Part of a small language model's weights.
Size: 19 layers, width 64, 2 heads of 32, vocabulary 512, 0.699M parameters.
Architecture: rotary positions, biases, untied embeddings.
Training: a variant of Muon for these matrices, 5613 steps.
Each number is 50 + 10 x the weight over its row's rms, rounded and kept within 0 to 99. Layers, rows and columns count from 0. The size before them is the row's rms in percent of the matrix's.

# layer 16 attention query, 64x64, rms 0.124, rows 0-31, columns 0-63
075:73 74 64 55 50 52 64 61 36 45 48 43 49 44 53 57 53 51 70 54 37 33 46 63 40 43 51 47 51 48 47 46 58 56 55 60 33 62 36 54 47 66 40 56 41 48 58 40 50 61 38 51 53 56 59 35 53 45 62 37 55 34 44 68
065:50 45 37 64 46 46 57 68 43 47 42 58 39 45 47 34 52 48 44 45 39 19 68 54 63 57 38 61 61 26 43 50 48 46 47 59 46 47 62 45 49 51 63 56 45 44 50 49 52 64 28 61 55 50 50 57 38 52 39 39 64 45 38 55
104:49 48 46 34 60 60 48 62 39 35 58 62 47 47 41 39 38 68 42 36 65 48 44 42 49 44 51 66 39 37 50 52 50 36 65 65 58 31 70 71 60 43 46 45 40 55 44 51 52 46 52 51 50 59 54 48 49 63 61 43 54 70 37 51
081:35 54 38 37 67 47 47 73 56 43 53 50 39 68 49 45 41 74 63 60 67 51 50 52 56 42 52 66 54 30 42 67 58 47 55 54 69 53 62 44 54 51 27 52 40 46 43 44 47 48 56 52 51 44 52 44 48 62 46 60 61 51 62 55
058:48 64 49 53 50 57 52 45 62 26 52 45 48 51 56 55 52 60 48 53 38 59 54 45 52 47 66 48 35 47 60 54 55 48 68 58 60 39 50 54 40 58 27 46 49 53 67 43 59 60 32 25 65 54 65 59 61 57 51 54 69 56 52 67
095:61 46 52 38 44 63 42 52 40 41 58 54 50 29 41 40 57 53 43 39 54 58 46 48 50 55 51 63 37 49 51 50 55 41 49 57 73 30 45 72 64 34 51 37 44 63 45 46 61 46 32 50 34 35 51 62 54 61 57 47 45 71 45 57
093:60 69 57 66 45 46 51 44 59 60 38 43 67 49 51 54 64 45 49 51 42 77 50 59 42 58 38 44 56 64 49 49 58 61 42 41 67 62 33 38 51 41 59 51 62 52 59 49 60 53 38 43 32 52 49 42 56 47 41 46 44 35 73 49
146:45 38 41 25 56 58 39 54 43 28 65 61 41 55 46 38 35 67 50 38 57 42 47 39 57 40 47 64 38 38 52 56 48 37 51 63 54 33 60 67 57 39 49 47 33 53 41 52 56 43 55 52 58 44 53 52 51 55 66 54 56 67 41 56
096:33 51 34 51 39 48 42 51 48 38 48 45 57 59 57 56 53 57 47 59 46 60 37 58 58 64 41 54 38 67 89 50 36 52 54 58 36 56 42 60 44 51 56 57 54 46 56 60 47 55 36 55 37 63 45 45 62 46 72 48 49 61 58 43
085:35 33 56 47 48 44 52 22 44 53 53 42 42 36 34 41 53 53 56 42 53 30 62 47 57 64 53 47 49 39 52 44 27 51 40 53 26 44 66 34 48 54 46 47 41 51 36 40 53 48 48 57 47 43 39 48 49 39 41 41 70 51 42 47
087:65 54 46 58 54 55 40 49 20 45 52 57 50 61 45 48 54 45 47 31 68 58 61 49 44 41 55 63 45 46 67 44 60 43 57 51 48 63 60 53 48 55 50 42 69 53 46 57 51 63 62 52 26 64 49 72 48 60 46 42 61 59 65 56
083:64 50 65 65 66 62 69 53 58 48 55 49 55 47 69 65 61 43 59 53 58 53 44 53 60 45 58 39 47 54 53 51 31 30 52 56 50 45 50 44 50 41 65 58 46 54 34 51 63 41 40 63 22 51 58 36 42 47 45 55 57 58 48 63
096:57 64 43 56 39 59 62 56 49 52 42 59 56 58 48 41 56 56 46 39 47 41 61 46 63 59 53 32 35 65 46 41 65 40 64 41 59 36 45 43 43 44 30 22 38 61 57 35 62 38 38 50 32 55 44 52 52 54 54 40 45 48 41 45
094:52 47 50 32 57 58 56 42 59 40 45 59 64 60 47 38 57 51 39 29 36 52 40 58 51 45 54 59 44 46 63 43 53 41 60 66 68 40 52 71 71 39 47 51 39 42 41 55 61 46 57 47 39 60 36 44 53 54 66 53 60 46 29 48
090:48 59 52 60 44 48 32 42 43 56 71 47 65 26 61 39 55 50 57 64 22 50 58 50 55 50 41 38 23 50 44 56 54 55 51 59 69 55 46 44 49 65 71 57 50 46 53 46 62 54 58 52 42 52 50 46 42 51 48 47 62 53 57 61
089:69 40 66 34 53 51 37 51 20 60 47 46 53 39 37 39 51 42 34 48 59 62 33 37 42 42 56 48 32 57 31 42 44 51 50 52 51 56 48 65 46 54 57 48 38 62 52 25 58 44 46 60 48 50 48 48 60 55 60 42 51 47 43 54
087:51 43 54 64 78 33 40 58 54 40 50 52 60 54 48 36 59 55 71 51 61 46 49 54 50 67 43 31 43 54 42 47 51 44 60 49 36 50 53 73 54 57 45 51 53 42 36 51 56 35 42 50 43 67 45 45 48 57 54 47 45 22 45 60
088:47 60 51 53 40 39 47 39 50 42 43 57 62 47 37 43 48 62 41 49 36 62 47 55 46 63 46 44 63 50 56 36 61 48 55 45 67 50 31 54 34 60 40 40 52 36 43 30 51 39 44 49 26 58 77 53 56 34 48 59 42 53 53 39
098:61 56 56 56 49 43 59 49 52 49 54 51 54 44 44 53 41 50 49 51 36 45 61 52 54 62 42 33 52 45 30 54 60 57 52 51 49 70 34 68 20 45 36 36 43 46 45 52 37 54 20 46 31 60 48 51 53 52 46 65 59 51 53 59
084:46 52 41 38 70 58 46 54 44 46 58 39 58 43 46 50 41 47 39 39 61 57 54 35 50 28 50 55 57 42 32 78 48 35 51 62 55 31 57 61 50 59 40 46 58 44 48 50 50 50 48 50 62 39 52 27 56 54 45 67 58 40 33 47
088:31 44 48 50 58 68 35 50 28 53 40 58 63 67 45 59 60 42 67 56 59 48 39 49 59 60 61 57 56 58 48 44 44 51 46 51 56 63 71 64 47 55 44 54 52 31 57 48 59 48 50 67 48 51 38 46 54 64 27 56 41 63 45 49
102:54 62 55 37 55 35 50 58 34 57 54 46 57 46 46 49 41 40 51 61 60 45 57 47 55 51 53 56 55 39 47 43 50 41 38 39 68 30 58 35 66 47 32 68 48 42 46 66 63 56 37 35 23 46 56 50 51 52 45 56 28 51 58 44
087:50 62 42 57 71 71 52 42 63 31 72 48 52 47 45 54 50 47 57 39 75 49 65 57 46 64 46 53 41 50 54 42 48 46 47 46 49 74 57 60 74 32 44 56 50 64 47 51 60 54 61 59 54 38 50 62 52 47 45 48 53 49 48 45
085:69 52 48 52 58 61 47 34 33 42 63 49 59 53 43 41 44 66 58 59 39 30 47 59 49 44 50 44 57 55 38 53 61 40 49 41 69 53 58 36 54 48 64 27 52 50 34 43 59 38 30 46 54 59 53 64 56 48 47 43 55 60 47 33
075:48 76 48 68 59 47 37 65 52 51 40 42 68 63 38 42 38 40 41 39 37 48 39 47 44 39 23 42 40 53 47 27 47 44 36 54 43 46 42 38 35 43 50 43 46 61 44 58 44 48 52 50 47 54 39 42 48 49 52 55 40 60 45 41
086:51 30 31 51 54 45 48 54 47 57 37 50 72 56 54 51 60 54 43 46 59 68 47 54 47 50 56 48 36 54 42 44 46 57 49 37 33 44 48 34 45 33 44 36 56 52 43 52 33 34 73 32 49 57 41 59 29 40 50 62 42 43 50 48
082:53 38 30 37 53 54 45 51 44 41 38 63 48 47 42 44 39 54 48 75 46 40 66 59 62 38 60 44 58 42 66 55 35 45 42 35 49 57 40 43 46 61 36 55 55 41 59 62 58 58 59 51 47 64 54 60 47 31 43 47 51 50 26 59
089:44 40 36 40 53 32 58 47 58 32 51 51 43 63 49 55 48 59 29 63 42 39 67 22 49 46 47 50 54 44 54 52 57 39 41 66 50 43 58 61 46 54 57 54 67 55 61 48 54 44 50 41 53 53 60 24 49 39 38 41 55 59 35 56
099:54 62 54 63 58 26 61 47 45 49 39 50 52 53 50 37 47 41 40 52 49 59 36 36 40 50 52 32 56 42 61 44 55 45 65 43 47 60 47 41 32 48 50 55 64 52 34 51 48 45 58 68 61 59 42 69 43 43 55 62 61 49 79 46
101:58 50 55 53 63 39 57 42 54 67 48 49 61 39 38 58 74 59 57 65 46 57 44 40 70 39 48 60 38 48 54 63 65 47 51 58 51 35 45 55 47 42 49 49 57 53 54 61 53 48 61 63 63 49 60 80 41 42 61 62 45 51 56 35
091:53 33 39 63 63 37 45 44 59 58 48 55 45 56 42 42 43 52 47 51 54 70 48 53 72 55 64 44 58 52 43 55 53 45 64 73 62 55 51 39 53 51 42 45 58 73 54 44 48 51 67 44 55 64 42 59 60 45 61 51 58 72 60 32
087:60 55 48 35 55 47 32 49 68 50 53 45 45 48 45 53 44 43 55 46 53 66 48 53 33 47 54 58 51 38 65 54 45 65 52 54 58 26 45 35 45 61 53 41 59 56 51 52 58 42 22 36 62 60 55 57 36 75 38 58 45 62 50 48
# layer 16 attention key, 64x64, rms 0.132, rows 0-31, columns 0-63
068:57 59 46 35 57 53 64 73 53 38 55 46 50 33 39 59 57 46 61 45 44 42 54 39 63 37 42 56 64 37 54 48 57 59 55 54 48 60 28 55 45 32 54 40 50 38 47 53 58 50 35 47 46 56 55 54 48 62 42 38 62 36 37 76
069:78 56 47 53 52 53 58 40 66 48 60 45 45 43 55 65 40 51 63 38 57 38 67 66 68 51 47 75 59 45 67 47 54 50 49 59 47 44 45 52 49 59 47 49 44 60 59 71 75 57 53 52 62 49 51 56 44 65 57 50 51 54 55 44
089:41 43 53 60 62 55 53 47 60 58 52 50 45 45 34 39 22 34 47 51 48 53 33 42 45 43 47 38 39 34 54 32 45 55 44 45 42 49 59 38 32 58 29 54 55 50 49 50 40 58 27 52 67 45 67 62 44 53 41 58 44 45 60 55
201:53 55 40 45 51 58 35 61 55 40 64 54 49 57 49 49 56 58 51 48 64 50 53 39 50 36 54 60 43 58 50 54 47 52 60 68 69 42 46 51 54 44 47 53 40 45 53 64 49 33 59 90 44 55 55 47 56 60 52 64 71 63 65 41
066:54 52 51 57 44 40 64 73 47 31 40 31 51 46 59 59 37 50 55 53 52 52 49 57 48 63 45 40 55 46 34 47 51 62 49 60 33 44 49 54 38 64 29 50 55 57 61 43 45 48 34 52 62 39 57 57 47 36 56 54 26 60 69 45
093:63 48 30 36 48 62 41 42 57 28 49 31 45 38 59 49 49 51 41 43 55 54 55 35 61 52 56 54 46 56 44 44 35 35 58 43 59 41 29 33 29 46 38 38 55 54 58 49 50 40 59 53 55 31 48 48 45 44 37 63 36 57 52 48
167:48 40 52 66 55 46 61 49 47 54 42 48 44 68 60 41 48 52 69 65 36 46 46 79 42 72 38 56 56 39 54 64 47 52 44 35 33 59 60 63 47 52 51 46 47 47 45 45 41 61 41 29 57 52 57 46 42 54 55 42 58 39 41 62
080:40 47 57 57 45 43 61 30 50 60 43 55 61 50 50 57 53 36 57 46 34 44 50 65 44 64 44 48 79 50 50 55 55 59 51 28 43 47 57 75 54 49 59 52 51 43 36 46 63 57 29 38 65 56 47 47 46 44 43 41 42 38 45 35
088:38 27 51 38 37 45 36 49 44 41 37 54 46 46 45 55 48 53 46 56 33 55 45 47 52 37 66 53 51 47 73 69 45 47 44 65 34 60 42 59 61 58 54 63 47 41 50 45 47 68 47 52 27 56 64 42 47 41 65 39 49 65 50 48
084:44 37 59 37 60 50 47 46 61 54 55 48 49 60 39 42 58 48 55 62 53 43 59 57 48 66 66 44 57 53 39 52 42 41 47 60 64 42 46 43 94 43 67 47 40 47 45 62 40 49 51 61 41 49 53 49 45 51 40 56 29 58 59 47
079:39 69 62 54 37 54 45 53 54 43 40 38 37 59 59 36 49 63 34 51 32 55 62 55 67 67 51 42 50 56 47 53 70 43 34 52 50 53 68 39 52 44 48 41 44 44 58 33 44 53 31 50 42 52 56 38 42 67 59 50 35 49 44 40
085:64 61 59 66 46 56 35 39 42 33 47 47 59 67 51 52 60 53 57 45 42 43 57 29 52 38 48 72 49 45 47 52 58 43 25 40 53 40 59 56 53 32 57 57 30 54 67 51 59 53 49 43 30 61 56 52 52 41 45 43 50 42 47 54
085:52 66 48 35 54 35 65 51 41 39 51 49 54 61 59 49 47 60 53 51 48 45 64 53 53 44 37 35 45 47 40 43 52 41 69 46 52 54 59 50 47 47 27 26 47 47 48 66 28 30 47 54 38 40 48 39 55 45 65 35 42 39 45 60
082:60 58 52 56 35 54 63 49 56 49 56 59 44 56 41 54 66 68 40 37 66 46 54 66 44 65 63 59 43 45 62 63 50 47 43 73 54 44 35 53 59 29 57 34 55 53 40 54 63 46 71 59 49 44 50 46 37 59 52 43 58 57 43 43
081:49 49 57 38 56 37 40 39 64 57 48 52 63 42 54 36 53 40 44 43 35 68 49 37 67 54 42 70 39 48 43 47 50 45 65 53 47 51 37 54 58 39 86 46 62 56 51 51 51 62 58 59 48 41 43 30 40 50 61 55 51 51 49 48
096:72 47 57 46 44 53 47 59 50 60 66 40 40 38 54 58 57 51 58 49 46 76 53 60 62 49 41 50 62 33 43 52 56 50 80 48 33 36 45 29 45 45 56 57 51 48 61 43 47 41 48 59 38 48 54 41 61 54 45 46 28 48 53 46
091:26 44 57 33 60 48 57 55 47 43 59 45 46 49 34 58 69 30 67 53 56 52 50 61 59 52 48 61 62 37 38 42 69 49 42 57 59 36 44 68 61 41 37 56 37 46 43 42 51 57 62 60 45 53 41 63 48 57 63 39 56 49 46 49
086:56 57 52 40 68 44 43 58 58 44 57 63 54 64 41 62 34 58 55 59 26 48 40 53 56 55 39 25 53 36 60 48 63 51 52 49 71 62 52 61 35 55 43 33 47 55 52 58 60 40 43 55 47 59 58 57 41 37 49 37 60 61 55 61
092:43 48 44 44 49 43 54 44 65 46 39 66 60 53 56 44 42 45 56 39 37 46 59 47 60 51 32 33 61 50 26 45 52 54 63 51 45 33 60 57 39 37 49 62 56 46 47 64 57 55 40 67 54 75 60 63 43 51 42 46 60 58 64 64
088:47 58 37 66 45 59 59 44 46 48 52 59 48 44 63 45 72 57 50 38 52 56 42 53 47 46 50 70 36 41 57 49 42 50 63 49 69 58 39 52 48 59 46 53 51 39 45 36 50 53 57 37 72 53 40 35 55 66 23 59 63 44 51 35
089:55 51 49 38 48 47 64 45 39 41 41 37 41 59 63 50 51 41 73 43 30 57 49 54 39 61 67 51 61 44 54 32 34 60 43 43 73 64 51 47 35 29 50 48 55 38 52 47 37 44 59 59 48 45 36 56 52 54 44 41 40 51 51 40
088:58 51 65 33 48 36 51 51 34 45 57 46 33 55 65 72 54 57 40 54 46 46 47 58 49 58 38 73 41 62 53 40 55 45 50 46 46 62 54 50 40 43 51 65 57 60 44 64 47 59 44 35 43 38 56 57 45 68 34 72 48 61 48 49
093:51 52 35 35 68 68 65 61 59 39 69 43 59 42 48 55 51 56 48 52 57 63 43 53 46 65 79 57 39 50 67 49 64 50 64 48 53 56 53 51 62 33 49 48 37 58 40 44 72 50 49 55 45 51 42 64 50 51 43 42 63 49 48 50
084:49 65 58 35 63 64 47 61 45 46 51 52 52 42 45 42 68 58 81 50 51 62 65 46 59 64 50 38 47 52 53 55 45 41 45 41 66 31 60 43 45 52 67 37 54 29 48 55 60 42 55 36 46 61 59 50 52 49 42 48 42 48 51 31
078:33 67 63 53 36 49 40 79 59 55 46 45 67 51 56 46 70 53 43 51 48 54 39 34 48 54 55 47 37 41 33 36 65 61 48 65 47 52 66 40 48 52 50 64 56 51 46 68 63 44 61 47 50 64 57 55 57 49 51 43 61 52 43 50
082:43 47 53 48 47 34 42 56 53 58 61 44 50 61 50 53 57 56 56 52 60 50 48 66 62 40 61 46 18 53 52 64 44 43 48 38 44 56 53 60 34 41 41 56 42 49 51 46 37 42 54 60 67 69 39 51 51 65 79 40 46 44 58 63
074:37 36 57 46 63 58 52 68 65 29 34 54 42 59 44 49 44 48 42 59 53 55 55 57 51 57 51 62 40 50 43 71 49 39 56 45 39 36 57 60 58 56 50 44 50 54 40 41 34 60 63 59 48 41 52 65 64 35 28 68 55 51 44 59
083:46 59 43 57 66 32 45 45 46 28 54 45 48 71 45 44 42 47 38 38 48 57 59 46 39 41 53 43 52 36 49 66 58 41 41 60 41 34 51 61 50 47 57 53 50 42 50 44 48 46 62 21 52 35 42 41 54 40 37 68 66 56 49 57
096:43 37 45 56 50 37 49 43 59 52 41 48 47 49 68 54 59 38 31 66 48 45 37 26 54 44 43 36 41 34 45 61 64 36 37 37 52 41 51 37 36 55 38 54 63 42 52 55 56 45 46 54 68 43 52 66 40 40 62 57 57 49 45 37
102:39 73 69 50 58 41 62 55 42 63 47 53 56 47 65 56 38 55 42 48 30 53 42 58 49 51 50 53 31 39 52 69 45 43 36 38 40 21 54 45 57 60 59 64 58 45 52 41 59 54 44 58 55 50 51 62 45 39 63 55 41 49 51 44
091:32 33 40 53 52 38 47 45 58 57 45 45 34 54 40 48 52 43 46 52 57 62 54 52 48 67 47 43 37 47 39 54 46 44 45 70 48 37 69 41 35 56 44 39 47 66 48 46 49 60 67 34 50 50 42 33 59 48 59 51 26 57 58 32
093:45 43 46 38 35 52 40 25 51 54 47 38 57 39 51 48 45 47 56 62 50 48 50 44 43 47 40 48 34 30 58 44 49 56 34 41 40 56 43 45 51 53 40 46 52 42 69 64 52 51 53 37 61 64 53 26 38 46 32 68 58 63 37 50
# layer 16 attention value, 64x64, rms 0.122, rows 0-22, columns 0-63
108:38 32 41 40 47 52 49 33 50 61 59 57 44 51 47 34 44 47 42 49 68 29 60 53 47 36 44 55 53 52 51 50 57 50 48 48 46 75 35 54 72 52 42 43 53 52 57 73 52 35 68 37 55 54 55 56 49 40 56 40 31 46 49 49
111:49 58 72 62 48 47 37 48 57 64 53 36 67 46 41 60 66 57 42 73 48 59 35 55 51 46 47 57 47 46 58 45 49 37 28 38 43 41 47 31 60 55 39 54 43 50 46 44 32 35 36 72 48 57 48 50 45 48 39 53 57 52 46 44
097:36 60 56 57 55 56 52 47 32 50 53 46 56 52 69 56 43 43 45 38 61 48 44 63 41 64 62 56 46 22 59 68 69 60 46 51 41 31 39 46 52 55 34 51 40 58 42 41 47 53 49 47 58 37 44 53 69 33 56 38 58 51 43 42
112:57 40 43 45 37 63 41 63 53 53 52 45 67 46 54 56 51 45 38 46 32 50 38 55 37 48 39 57 60 45 57 66 59 49 39 54 34 66 57 43 48 31 45 52 48 47 43 64 21 69 44 56 58 51 46 62 47 37 47 38 42 40 36 57
095:52 53 51 42 66 36 52 61 55 48 57 66 45 53 47 61 24 47 50 22 61 43 69 51 34 57 58 47 55 49 46 51 60 67 48 45 33 35 51 28 53 51 54 49 49 46 44 46 57 46 58 44 49 57 46 55 47 74 40 47 57 41 36 44
097:62 57 43 57 53 42 34 43 61 42 63 57 65 68 56 50 30 46 51 50 58 45 37 52 46 43 56 65 65 43 60 63 53 39 65 53 45 36 42 48 43 68 49 52 50 49 47 45 45 46 48 46 38 66 44 60 61 48 43 51 21 53 33 64
114:67 56 44 26 45 54 48 60 47 44 48 63 54 40 52 30 51 53 41 48 59 50 59 42 40 51 47 35 44 64 53 40 52 59 43 53 50 61 56 39 51 52 34 68 44 48 54 39 34 48 43 45 45 49 50 48 56 50 48 46 60 11 59 67
097:52 63 63 60 44 42 43 53 30 44 45 37 44 36 41 52 47 56 49 26 40 48 48 38 52 59 59 64 47 34 50 55 56 54 29 75 45 54 62 56 53 35 40 54 52 51 66 59 38 47 38 37 58 44 45 46 51 70 50 56 54 45 54 34
103:46 80 29 42 47 52 72 60 52 52 62 58 60 46 58 57 55 48 61 63 51 45 66 51 64 54 34 58 38 51 60 43 54 49 54 52 53 71 63 45 46 39 58 57 33 54 45 44 58 57 54 52 44 56 28 54 45 70 47 50 48 47 55 47
088:56 39 65 41 47 47 57 47 34 39 43 48 42 35 48 49 62 46 52 56 52 54 51 71 55 49 52 38 43 64 50 61 41 63 65 45 56 60 44 48 45 49 54 68 35 53 37 40 51 29 56 50 42 59 55 44 47 56 55 71 47 66 23 63
111:57 39 49 58 61 43 54 58 66 46 45 43 65 41 38 40 44 54 48 48 45 43 47 56 56 30 48 42 46 35 43 57 65 54 63 48 71 56 51 56 44 36 53 40 36 54 64 58 56 61 39 38 64 71 50 37 33 54 41 36 62 40 64 52
108:44 45 48 74 46 53 52 49 66 43 40 38 46 53 52 31 48 39 57 33 39 35 61 26 47 46 54 51 54 49 50 32 37 51 54 52 52 52 42 40 42 44 34 52 57 39 64 21 47 57 58 41 57 39 58 58 51 43 62 51 57 55 57 39
110:45 55 63 51 68 64 34 39 43 48 50 55 72 41 35 30 54 44 47 32 52 50 39 49 35 48 60 59 51 41 66 47 47 41 59 49 42 33 62 34 46 45 52 42 38 44 50 59 50 59 42 35 42 71 48 68 52 48 55 52 53 39 39 51
107:61 54 61 56 64 43 58 43 39 41 41 70 43 82 48 52 38 44 43 42 54 60 46 39 50 50 45 36 38 53 37 50 51 58 47 62 49 65 33 47 56 51 35 48 42 72 52 50 65 61 42 37 57 40 45 47 56 60 40 45 60 53 62 43
098:52 35 48 54 72 47 43 45 59 46 46 60 39 57 48 55 47 61 32 50 47 46 41 59 37 31 44 48 50 44 48 50 52 54 54 52 51 63 66 53 44 48 46 55 68 66 61 37 49 39 55 40 47 35 60 36 32 19 54 54 65 57 47 60
106:42 51 46 59 44 56 57 58 46 53 55 44 58 64 52 48 50 46 46 74 51 51 45 64 46 47 69 56 68 41 65 44 48 62 45 54 34 38 67 52 62 68 44 63 38 52 53 45 51 39 44 48 73 62 36 44 68 53 65 54 44 65 38 48
105:47 64 39 42 45 52 49 33 39 77 50 55 40 53 60 57 47 44 51 49 53 54 56 60 39 60 41 50 59 27 50 46 52 50 41 33 69 66 46 38 50 60 37 58 35 54 57 64 68 39 49 58 39 56 50 54 49 72 36 54 53 46 49 42
101:51 48 33 61 44 50 64 50 53 52 38 35 53 41 48 59 34 49 50 45 60 39 48 43 49 36 58 60 54 52 59 46 49 57 67 46 58 67 45 38 63 39 61 49 55 45 30 32 48 45 75 53 38 43 50 65 68 65 39 59 50 37 42 59
117:50 57 52 51 62 57 46 61 52 51 63 46 70 49 57 51 62 51 48 44 45 45 42 55 45 56 58 64 53 67 39 33 54 41 34 48 71 64 17 44 44 46 60 54 72 47 56 51 44 63 48 37 61 63 49 60 61 59 57 44 51 46 41 50
112:61 34 49 61 54 48 47 45 65 43 40 62 47 57 61 55 50 64 54 53 50 47 59 50 37 45 37 57 45 31 36 48 49 58 61 51 53 57 34 37 69 63 60 42 56 41 47 46 76 42 60 48 46 50 36 52 64 49 48 46 28 32 63 44
097:46 67 31 58 63 51 53 48 40 45 51 50 55 36 60 56 57 58 53 48 46 36 53 56 44 46 46 51 50 57 38 70 53 31 46 61 62 38 50 22 41 62 74 52 36 43 46 56 69 46 45 42 62 44 52 55 47 54 40 52 49 33 48 63
093:45 36 54 45 60 69 31 35 56 42 41 44 40 64 38 51 39 39 54 51 61 47 60 44 42 61 54 51 36 61 65 38 47 49 60 40 52 69 41 68 55 55 49 49 67 56 38 55 59 65 51 57 57 48 45 51 51 72 65 46 59 57 56 61
097:60 58 55 40 47 55 44 63 59 42 41 36 49 36 47 55 39 61 42 52 58 54 48 40 47 60 56 57 61 51 46 43 54 32 51 59 51 60 34 43 45 56 46 42 51 33 41 45 47 75 61 46 66 51 43 66 51 32 69 36 70 45 47 67
# layer 16 attention output (transposed), 64x64, rms 0.162, rows 0-21, columns 0-63
102:46 46 38 33 59 50 49 50 54 25 41 26 60 50 58 61 60 34 55 49 51 56 39 38 54 36 55 54 47 43 61 58 28 34 48 62 51 47 46 42 66 48 61 68 56 56 68 61 47 45 64 59 39 49 52 57 57 63 54 49 47 50 46 40
102:47 47 43 39 49 33 55 47 58 60 63 57 47 55 47 40 39 76 47 61 39 39 43 69 52 65 52 45 54 44 52 56 65 58 53 52 55 67 55 59 50 62 45 36 62 47 47 39 39 64 40 38 62 54 43 67 69 59 55 58 40 42 66 51
100:56 61 54 45 42 33 54 61 45 44 28 67 51 51 53 65 49 41 72 67 59 40 56 62 58 59 49 39 54 56 53 38 41 37 37 53 52 57 67 49 55 60 61 41 60 47 50 51 44 47 49 65 42 50 57 57 53 58 30 48 48 56 23 39
111:69 63 53 54 62 40 60 52 53 42 61 50 47 62 46 41 41 42 59 55 39 43 55 61 49 41 61 39 52 47 43 56 54 43 54 66 54 53 38 57 28 54 47 39 44 48 63 57 44 53 39 80 63 50 47 62 41 47 36 73 59 60 60 61
106:51 52 61 38 40 51 36 52 38 64 41 54 50 63 53 38 43 40 55 46 54 68 56 44 58 35 43 47 37 66 61 50 40 33 38 58 59 56 47 41 46 37 63 38 38 45 80 61 43 38 44 38 42 64 45 64 54 54 47 38 47 42 50 41
105:47 44 45 57 31 48 30 42 43 43 37 39 42 43 59 34 53 51 51 67 55 40 36 50 58 40 45 60 47 61 50 46 56 51 43 63 63 52 62 40 55 66 46 60 61 40 61 82 39 74 46 49 63 51 42 57 49 51 45 41 49 44 54 49
116:33 49 48 39 59 59 54 36 62 43 54 52 49 45 48 63 48 64 50 44 39 64 47 62 52 47 44 73 43 60 40 58 41 36 46 70 58 38 47 78 62 41 51 56 39 49 60 51 30 59 57 61 40 59 45 42 43 50 47 57 37 50 39 61
092:56 46 44 51 53 37 48 45 55 72 62 63 34 55 48 50 40 57 37 49 46 37 54 51 49 41 59 63 53 53 52 26 43 49 59 36 47 43 42 42 59 59 47 33 60 72 50 38 40 43 61 49 53 34 46 61 29 48 39 29 42 54 61 54
092:47 48 60 59 49 67 45 47 58 37 51 51 59 54 39 50 46 72 61 51 55 63 35 35 34 58 53 55 47 62 48 50 26 43 62 38 40 52 35 63 61 60 40 43 49 40 59 41 53 57 57 45 52 45 52 58 64 52 48 29 64 61 40 66
094:61 66 60 65 41 59 59 74 48 42 61 42 48 25 62 58 49 67 52 50 41 58 48 57 46 50 40 51 45 65 49 42 51 38 52 58 30 43 53 62 45 47 46 46 41 47 41 39 37 29 28 38 48 48 44 47 59 44 51 38 51 44 55 47
117:37 57 54 49 71 46 47 28 47 57 67 67 71 53 61 43 63 52 49 58 49 66 52 42 63 47 73 53 53 53 56 63 57 55 40 28 45 40 53 48 55 43 49 53 54 59 53 46 57 52 68 50 51 35 49 49 50 43 63 48 71 53 41 43
113:61 59 39 34 60 47 54 43 44 75 41 55 45 52 37 65 62 50 29 43 52 51 54 48 49 42 48 52 46 41 49 54 60 51 41 52 62 43 51 42 36 55 57 34 55 50 51 57 65 56 55 39 60 51 56 34 48 62 34 42 37 73 56 27
118:31 53 29 46 45 35 40 53 42 55 46 57 32 56 46 58 55 60 57 65 37 48 52 34 60 51 62 45 37 40 60 57 37 41 41 40 38 57 47 46 31 46 47 70 59 41 64 45 45 64 47 53 62 61 48 53 35 53 41 58 40 32 54 47
111:63 48 57 56 43 41 35 59 64 48 41 55 42 51 59 46 77 33 46 45 61 53 37 50 47 40 65 47 49 48 46 49 52 51 56 33 39 48 52 55 56 43 47 51 49 52 52 60 48 27 64 54 21 62 51 39 52 51 56 29 33 41 45 38
101:44 66 58 48 61 49 47 54 52 73 43 50 61 45 45 42 55 30 55 42 42 46 62 57 66 36 47 36 47 40 49 83 58 51 53 56 48 51 50 51 63 49 39 52 47 68 61 55 57 58 46 51 31 34 52 56 56 39 30 45 53 57 41 42
113:57 65 74 56 39 32 36 43 45 46 55 43 54 48 65 54 31 57 57 61 35 46 45 58 51 69 46 48 61 39 53 35 54 45 55 49 63 59 49 44 36 59 60 41 44 32 40 64 51 49 55 47 46 44 73 39 59 50 44 39 44 57 57 38
112:55 42 55 51 57 43 41 41 57 46 54 34 46 68 56 47 47 60 59 52 57 41 45 48 55 76 51 51 34 62 46 34 39 63 58 59 35 65 49 61 46 42 64 38 38 52 49 45 31 49 46 41 56 65 51 50 64 60 58 26 59 55 50 65
098:43 50 37 60 38 63 54 37 59 34 37 56 50 53 46 43 61 46 45 61 55 54 60 57 41 65 40 58 49 57 59 48 61 22 61 67 51 55 55 52 49 49 51 49 50 61 53 56 44 53 34 47 55 51 50 41 42 46 33 39 64 55 72 23
102:49 63 55 45 45 42 61 43 53 64 50 57 47 45 36 52 39 54 51 59 56 48 45 35 36 29 34 54 37 34 43 82 69 47 58 64 46 39 65 39 46 45 55 48 53 40 49 55 48 50 63 61 59 59 51 59 33 55 49 50 44 54 66 55
113:35 49 39 45 42 58 47 47 33 40 44 44 41 51 54 46 50 31 31 42 53 47 50 55 40 58 55 66 53 48 58 54 39 49 44 47 55 43 59 69 75 50 52 71 50 33 65 53 44 49 44 38 47 67 62 50 49 62 65 27 58 52 47 46
092:68 53 59 40 48 41 45 33 58 38 58 67 36 51 43 52 67 58 63 57 47 53 52 46 45 56 56 52 47 47 36 41 36 46 55 44 46 44 46 48 62 30 46 65 40 48 51 36 64 65 52 50 46 68 53 54 55 41 52 44 71 32 54 28
094:41 58 36 68 53 49 57 40 54 66 55 51 62 49 58 49 57 51 41 53 59 48 39 44 49 47 38 47 46 58 63 41 34 55 44 54 47 57 60 52 51 53 44 68 44 68 48 57 61 56 27 65 46 46 59 35 49 52 75 62 22 53 60 54